Weights of a small transformer language model.
Architecture: LayerNorm before each block, rotary positions, biases, untied embeddings.
Training: a variant of SOAP for these matrices, 2408 steps.
Each number is 128 + 32 x the weight over its row's rms, rounded and kept within 0 to 255. Layers, rows and columns count from 0. Numbers have three digits each. The size before them is the row's rms in percent of the matrix's.

# layer 4 MLP down (transposed), 1280x320, rms 0.0702, rows 230-279, columns 192-255
106:128092132140114080111133129147133140077119081134117143100153188136157095127080151153151117106091115176124121084153136114146177127121123047129200139080138080172148108098178157113146160162129067
096:137127138124111115152106144129124134140100141088160129138104125126197132163101135170150166129183125177089178139112079128147096187119157154167166107184185162094152138136093186144172108051210134
106:127193151085188128125141149114154117165096171115131139112124178158073144151155160136128145144117123083133114115131113169133064153181109181146109090090148149083147122143097153149172146093106183
092:086102154140119126135101118096087056156186148156162115185163131126093165134124196114152139162135060143110102157129079098075132150170159098124186143135166121135123124106152110129105137112129122
116:091113109176133211085086106097068159095127147157142174156129140158167073139077134179118187127157115131135083090165148119113163175143125149109089108169108125122158102174205152134055169064112107
102:073154127148085096123132145116092126083126110194177092142140139123139153139119137143179137211114110135130158136088153143081186103185057148150104084122218102194138118183094117105118139161099117
108:151173091112121134065126153174151166102113151198121098160105101108136099144157140102122165163152119139155138109129137111153115094084145099145109114150094089112126070110099163145105158188129095
098:113115137175174160141114107071086079137142157157105112189121124156107119162201107082170128099197159091121122107119144100121031164133146108123147145085142172145165129105158088117161165131115158
092:159115132098141122107138171133126127089142141135118133152151130135149162154088152097131067148147145090134078148122113114125142186088184161080081149161191173072110079116143096070134098159109123
095:086115119112171142102135131147122125112147112103101093109111099129106085127176177131054141071102078104107140198198148091155108172121100102109126100099148111151068153149157163127091108065136146
086:120149105173131116102120021076099148123133100174061110134156106090111121187121074137123127133100059114184130181137138098166182155082095127119173135132139096153127138141110181124090205185170149
106:107142124149117155139157082120103163141128143139178181119116169081152169143180133028094110220118139125103144106124144149145132082124147172120171121134141096139103216075162095105109132085109072
099:126099115116100157132174128212106119128086146212184067121080141141113122091086091152103118194145099128116154146155178164090127116035172134140080109130091185150132149085090106112109171117130081
105:142152082175092150150049142155132139137129097161104126145080140117094142111122094148083131155116135126131163111109180096128075113098098147130097127132172153111111089107132129148168106120144182
100:128107117113140088080159098115131204070099096077123153140129063159165145081091131141112120131119181089103130107167154090174108100103088037099148183142127166146179115113146177105076161124114164
100:105161116155164130159107124123142143100118173138141205156070168156094128140128147160151162071124179125175139144124071145119058111114089145171059146220174109104081150125098105115182122093082203
100:182211148078090135195150109165106115100143154155131079149094080126136183121144142123175147130088212080152097057162186195143121114186107134120119127077176088079147118155115148107167102164041087
091:121202097117118103133129139129137085113097088151141101155130144089107089057128100100098168108095131146183086111113152142135186143089137160151145183123118118112115108144114108112168161084103146
107:087103105079103129106130093118108150140105118118127112104164115116143104122177157137117129095126141137067150164126139069181160111096102185127135096153101184115142116119190144095099171136069154
105:144148152109155097171143084128094087129110109146124174113092137140150098156083093123115117086084153138120081087124131038179193106120170123117044181067148147153156130151124085115156104107120038
092:214106100174187097096122132175163139121057151114145183125078201097126098161102149167153165135118150118152090155112135146106154187141147114087107136142165121120110123186130109119147095157095158
099:158061154119160138069132157141097113141112122188104101081086070120121095116162067119127136082126131099192093150089094108052153116121125080147131068115121090155116113139146085155146148074057159
090:095126136105151136166165111128115129122103136164119107114115169130035123083122130130136116107115076132145164174110127107208124111141166169198119163102153155152149146154136096130131121111122178
095:117127119125076174121141080117093171151130140136228073105147098127119070179128122134122089115155122110073181149121128128147154085210145144152099130120129154124149094118135150119149152084066128
104:127159136092122105130175118138105146175142134149153140157051183132135147179131132117118037096121130134155171101159124070098137178131134132121156068143119088158118208119057146144101194148170137
107:154106135157098112165102174105130154143156111116128118167181139178167083093108126090192107148123144078133047116159194148155121202171105142181148168138093126178071084122098156100082124121099160
093:092148094132121125124130128134093164154167129112100097125115102123072108075147144104073131153132182133147154167118151118098130117135108114152117140110143155105099074141127109150095132132170102
099:080151142115170095126150101092106086137141159142158132158085119097134133090143093141140127057104117092136179140146159130112110083169109146174140120141081132116069094073127059098104138139107154
100:130149150088176148144116147165135118116068158143186163191114125097166163117165179186104140140164142140123174149191150079151179168107102081106119088163152124074110178121085098129112115099163121
103:075149139135085162135093082100112128100135151188134122094087182108173139201134069179179079139073150110145189148100110197187167180114167116167179077120093127120118149091110099184126148091121088
109:138128155148161139130097130123160076165150104172161203109058104152086097078127147065102148181123162169136160121164121137139164089096141081073149104190127112134095141171113163109135147120133156
098:119088192183119085096123158069123153177096128111089182140119124126129091124125162164127111121176140155143138096151147089110156137098124101077145193130191099143118085081141151127143151111151118
095:131097061074152075102125129112095107120127132134113100136137054103083123120078100130149151117155152109063139115124113160128095128099139090163149061121161112076153178155162171072087096090160114
098:106099143078166120202127172133179144134071072078093183140180174130141101139066135130143154127167099106126114078137162078089181140146158067149119096081143133120101136171118093090151086144131159
105:045181094144183172106107177145146096109162180122122115108075195157128145120103136101162163114055096128127119105098177126123124116137135205115123114174149127120135171086170133182057119128173128
089:156149125142106091114175176137070128092128092111138178155156099105156125134091175050128138087096125110112196137187095100109145098137063122092102153151149099138136100166156105091128132185104141
103:086106121120123119119158125150116097130117165093115140209081035111129140113167074188096113178148135128119153108149150234155141159110110086091179208148155113084186133110130122141132164152158115
094:148090212157091105145106104124138133111183119196107110122097127102184150099102096076093146125090119126088146082086137078114141109150175146111144111137094132087149115105123189102107089100105041
098:104136144170129139115180148099178084190141086146186084102195118124160195161085147094082066129158106144144083135127085122086098139176162109143082166081138145183133072084112148165164178157162113
101:140159146131129144084169132159094137125139110104120109091058147110140166169133118097164126092070155177103093127113058138160099098183120185190096158122098107109125128145117115167119141124075133
099:115130096134135067151128089119127134086079154136107123089100139185188153158149087143101126137072109162129165120159117115110140166082169114063158174103184127159175153086082104179105132082146112
094:164091195159111100122117107163132140156163140165125112109091097165139119179129140160130159133173169093133151108078154121106115168166174134161157161114118156200104111079199175145165150083155113
104:128142099167126151153140144108162159131103168139147143032136171082120138133133180072088158107098110075128131092111100138247103134102138119061128183146110100131102134156112141146132110136134122
101:152146042143194140151183112182110156149123167108193083124120125106171146152108078136132200162085118106112115123084072079120174134097147159147135116152115161151139096107101155119158132065138109
111:116145126185133131105091137156114122161152192162167124127171168123130176147169130136093136198130131116150124185183106147136167153178166154108172144151100077170162182112120182155127174215095107
093:127138139169120141104085107152102193103111121140153129103159158173110119113159135128112126091115081113185088134126109116088186091159151182138111123122181166076135095176151176139090082039107120
095:098092095152165147112123101156090134088102101154113104168086138118089138121136144175154138127161106109113104097148097175157183140155122158077121111069081161115096161118099143131118129116147136
100:077148072113124133085113086154154139143090082145126118117156162228182126026099095068114046158066070167115114164084149077122118130128118161113145130151041129159118130140111174108155084164146124
100:132205123152172120080179096140167079123089079086110126135123143095119149131127089096118185123135117148126138150131098122116084106166081152111142108177097180081160138188109137084158156124099144
102:086135080178157123081132109138111075073166100131122153164146090166103095162136123150169135112113094112127172163095064171167087093156109163143127139149169122122116143111141173136132137138079155
# layer 4 MLP up, 1280x320, rms 0.0705, rows 231-280, columns 192-255
107:092086154118102176156106118186102135118172119086154154152140135159159109152085107140168116126197166135094224158132077115123106159099165153155085139132113173062170193108150137151133105040142131
110:113190053095159145083137099120192152172078122140180133151130139086128150141176115135130155122134103093066113186078151142145103075142131086168110142159105176123166111088097164105123100133113164
095:159113122091120061163119117137107117127074080132136132146152087104132085092131134192145157107104125199120126114173105152110203112101126081130165085125122127138173156110189105119099167153112103
111:141131081153078074058142133184127097118106136105125157184145152088113162067122125145117161107090088125125127085141177086095151131073192170114150119119120108099151106185167103159135134074081134
096:119121112113166131115072135022161193159120168124140152124101108141121152119132183172184110124134129145150070118069103135126132127099118109058150110141127150129104122127117140134161133059153127
101:158154099157110130150088123129057085104129175169111119154163116030105156153140128102132126158159171128150146071170141180133110131163108089180184108170097123175115191139098138156118126094167169
099:093116118106139154132130177208168071130119101164135168191146164105137094161149120144177146171071110094131134150106139120133178071107086075142136213113128175061176202125127132128144126112108111
092:163134140150153152143228159170122104083128128137093121120118047165173116150172121134177070086153135126139111178105087129120181167072178155137116069120071162110128150137132092101075155124082159
107:124138078128121120066115177194079130147156166085118106141108093097077118149118083111082151181062116108126143159125113161126195143083126164110140143074179138139136090153130129170065088153128205
089:159144215081120114153087193176083134170121110112217177153068138111114104090156122085133115116174178109111104097162127130127063095098138155098149109102145172097113147128173094155140107089123116
103:118139138134118169117132123126155146112147101116143191107063192118060107171133143117107094067160086096128131111122122122103104112150092108178163158114160125140211131160062117122155149209081140
102:139110144175098115149175093162182097175140100175075186087123157113110150096128141172059174133139157113103178159081133108192150140179124147162133119115106145110067119155118126204139101127200089
100:103126129130135089085195060084112162191148118107070190087150132132142082138123115140166118180142188081116123186109092095117145123178071116095073115133109158134137155070090115137112161139131131
097:133134105177104114131113159117134096104081164165093111162134118084171149077127062098155107113163175192169161118138124099159149164124128145110125096129112093170069125077141143217128092098128122
103:163144119148106086109119160119081137150121110142113116108089177167109148127111088119131114074128179183000139099105114130124164168201107152135136101112110095124123104124114120149147080147139056
100:117111143124077116179123138103138141125122105100125121174100131100065054128159053168122104122123128147142130125186161119136132140103120168151121092121151136202148143164109167198115131127133085
098:157100096167144115138117158142120099132145106138136179148122101131124138103125155136107136109122136078141170092119189155133072130160139125079159122110192149155104112129173159190156157176116122
109:210139124146100140091094143157101147137073116134199127141105127160057158171158164106103116138118134113158134174120181134178182134139128156135144098132125124156157158105101092114134137124131178
101:188180147175065177101127089084117110106194124154126104134101170086148097104125104163173146054141063107137168120123101112148132092121130106102138118140112181127132162124100127098119111143085119
096:110187162085181127121087082120086138098130112113120117117162117072124117106181141152154171068067154025142107096155120137072164096117131125150106112043095166156084113156100166118095111130135115
110:139167143141209113171118141110144125170178075169151107077096068149150061055131078140118193129136154124161121109081090174096071097106134087135124110154133160126088122084107147134191126063079144
103:109146097167093058115104139161118173124157124158152144125135160232124125165076139167103127089152189145118088065185161134126106109177104164109102122162121135167130119152151142210136130118056133
103:196183108076126078139108127134109128143164106156103116084115176141135062134190147131104159143171113154089134103173131074076118150162126171136135161087157189132121123120192114177147097174123177
096:143148122187084155147114124116104130147122191118166165145148086125128159101210123088119128114143097093078048123130181099136148130103149151216163160098089121124038099188158103124175068130089116
098:147106084118168122077100122125135113163087143076096147171160132090193112044159141052082041167152162102141173069168056126138133175102125115090037170134066084179156159133161118135102100167116133
091:115148132057132112185153123085199055160067156101165107091155136108184124115119138193143151139110080116158139122106086162102150192093087101140118124134113126194117140145144158123165144131116170
091:146145182157142159095149146112117111110147153152167169160133153095123124106070135047099196098173113105151175107169122119147175145187119179134146142120145102097138116166125070125127108180157072
101:134121157120196134182137205112171123099150086095152123144103158102102113130118174158127151149146133183155126130170141174122145140106162087146157132175159142141190133142100139155143143117086098
099:145112174151142144099144093117070192113122179163161168073150115149183137165148129129135114147191082072115214125142137131151176151165134072137108140168116114163105153138166137118124130102178069
108:144142182113076091118050133164046149173121127059103154122128145140098098131078127112094117082123177103208113122150149119196122134155164100097132144165132106127129122145149158099148137091138110
101:165136185159107074159159162150167115134138117166173124124134134098112195135095156121113154132088125076157134169106056149047115102154136085080145124120068114167105111143104111127117089113162126
096:154154149210105100115151067129158164159102169074101091155053126137143147149148114120115085125101099104164120129081161164148210223159098163135159087097136141129165137135044103169124175151038147
096:106073168115045177124157146183114159095079152087109134104120125076138152107130141111163116139147164069155154151157055179107161119137100112135148110126097111129207132148098161088143118142104096
107:146118067170086113121093181098084155107189120139068089111099101122147124107093103175183125144106082169139125128119151079139113116107095121118151193148125141181115107099175129117215170103115151
099:139125118117149166095116072085080130135149140164052077149102102106074148084122107073107099137111144159097136105181102111094129194155139115109187092186092089119141138066117076118133120141122065
099:190120173144112195086086044102162144088145124115107091124102150104136137145132097099148156075143180105113104152177171141142095112168203089096145113135158144155113090168112110104181126082120096
098:120151159085133157133174099152098093090130138081149055134108114133116109118123113163136108189082109120148128088141154087117090122077117074165119104131141110111122115112188092106139125147134183
103:119113115106106116172134118129144172081142070089141145144111128094210132112171132108179191156094141096132113144144038082128102123141161146207075180114115155174091114174133087170100089125146083
106:140118107136118164205096173133145140097190159111111106135154103115170195173132159107108099116101132054157119102104094185140157106145181130071132101127123169115085135128139147100177164155136143
096:121125109104079160141070139099133110126107098117153183109132129130109072126141102166116144147101149213127138133185167154179196167150137209142153119091152132107193150117108086110131141164105142
100:152099145104144136110174185055094133126142103118077116084111135147158064117099152139156131086126052126107114128122119132102184138153145079129126050134179161172155219153150132126085125142190196
100:054077200207155143119098111078152132060107107111138165113157223113142104148135066162100094116184179102095148089085101139149144160138172104134152098091118098143129164197140157118086072131163036
101:133194126139141052107094127165178186118094136133150162167123186158135078136152095055151156123144099118126126175110045148124145106055123176130147123081138083079138129118084112146167185109088155
133:132178099131102088097085116128113062179150162153111102099137121091132125126144124141058106165165106086124090145163101128127144147179104181130141143125131061093124129117124152189149118172091095
085:154121142177145168116156123159134127076065077096130182175171137145150111064141126112189165167089118087151116124166125126084117183175211154098094149090043090113156127123111117162085081122063055
104:153119124134141138106036098146088154068115193151168128096165123160117155092152111128174070142099148203192125149132112149145147122129093131193125085133090135114158055154157146097078113104186135
094:126110181158156123145145159121149166132066191106143142119136158096142132124149110128121119120100152185112137108087079135108107087150166118165139106130113152153111148168131114161160057131124144
095:095115123090147105142106182120085127047153152159129123121129114124124096125147174166177151185089138112183155118132111137099174116129105110087119105058152015157106121120136130179150088129157146
109:127122159106165176195126151135119099118129095116179090159130110106134069073070132060078179134122173149163157125149138127135146114110163090131113111107114107201131103121094054163121160082148168
093:129188098131166108132066140101138094082106126087182155129119091043087102195093087146110123162168132130170070140117098153087108162153149169104180116148156096148142143185108128116182092142086133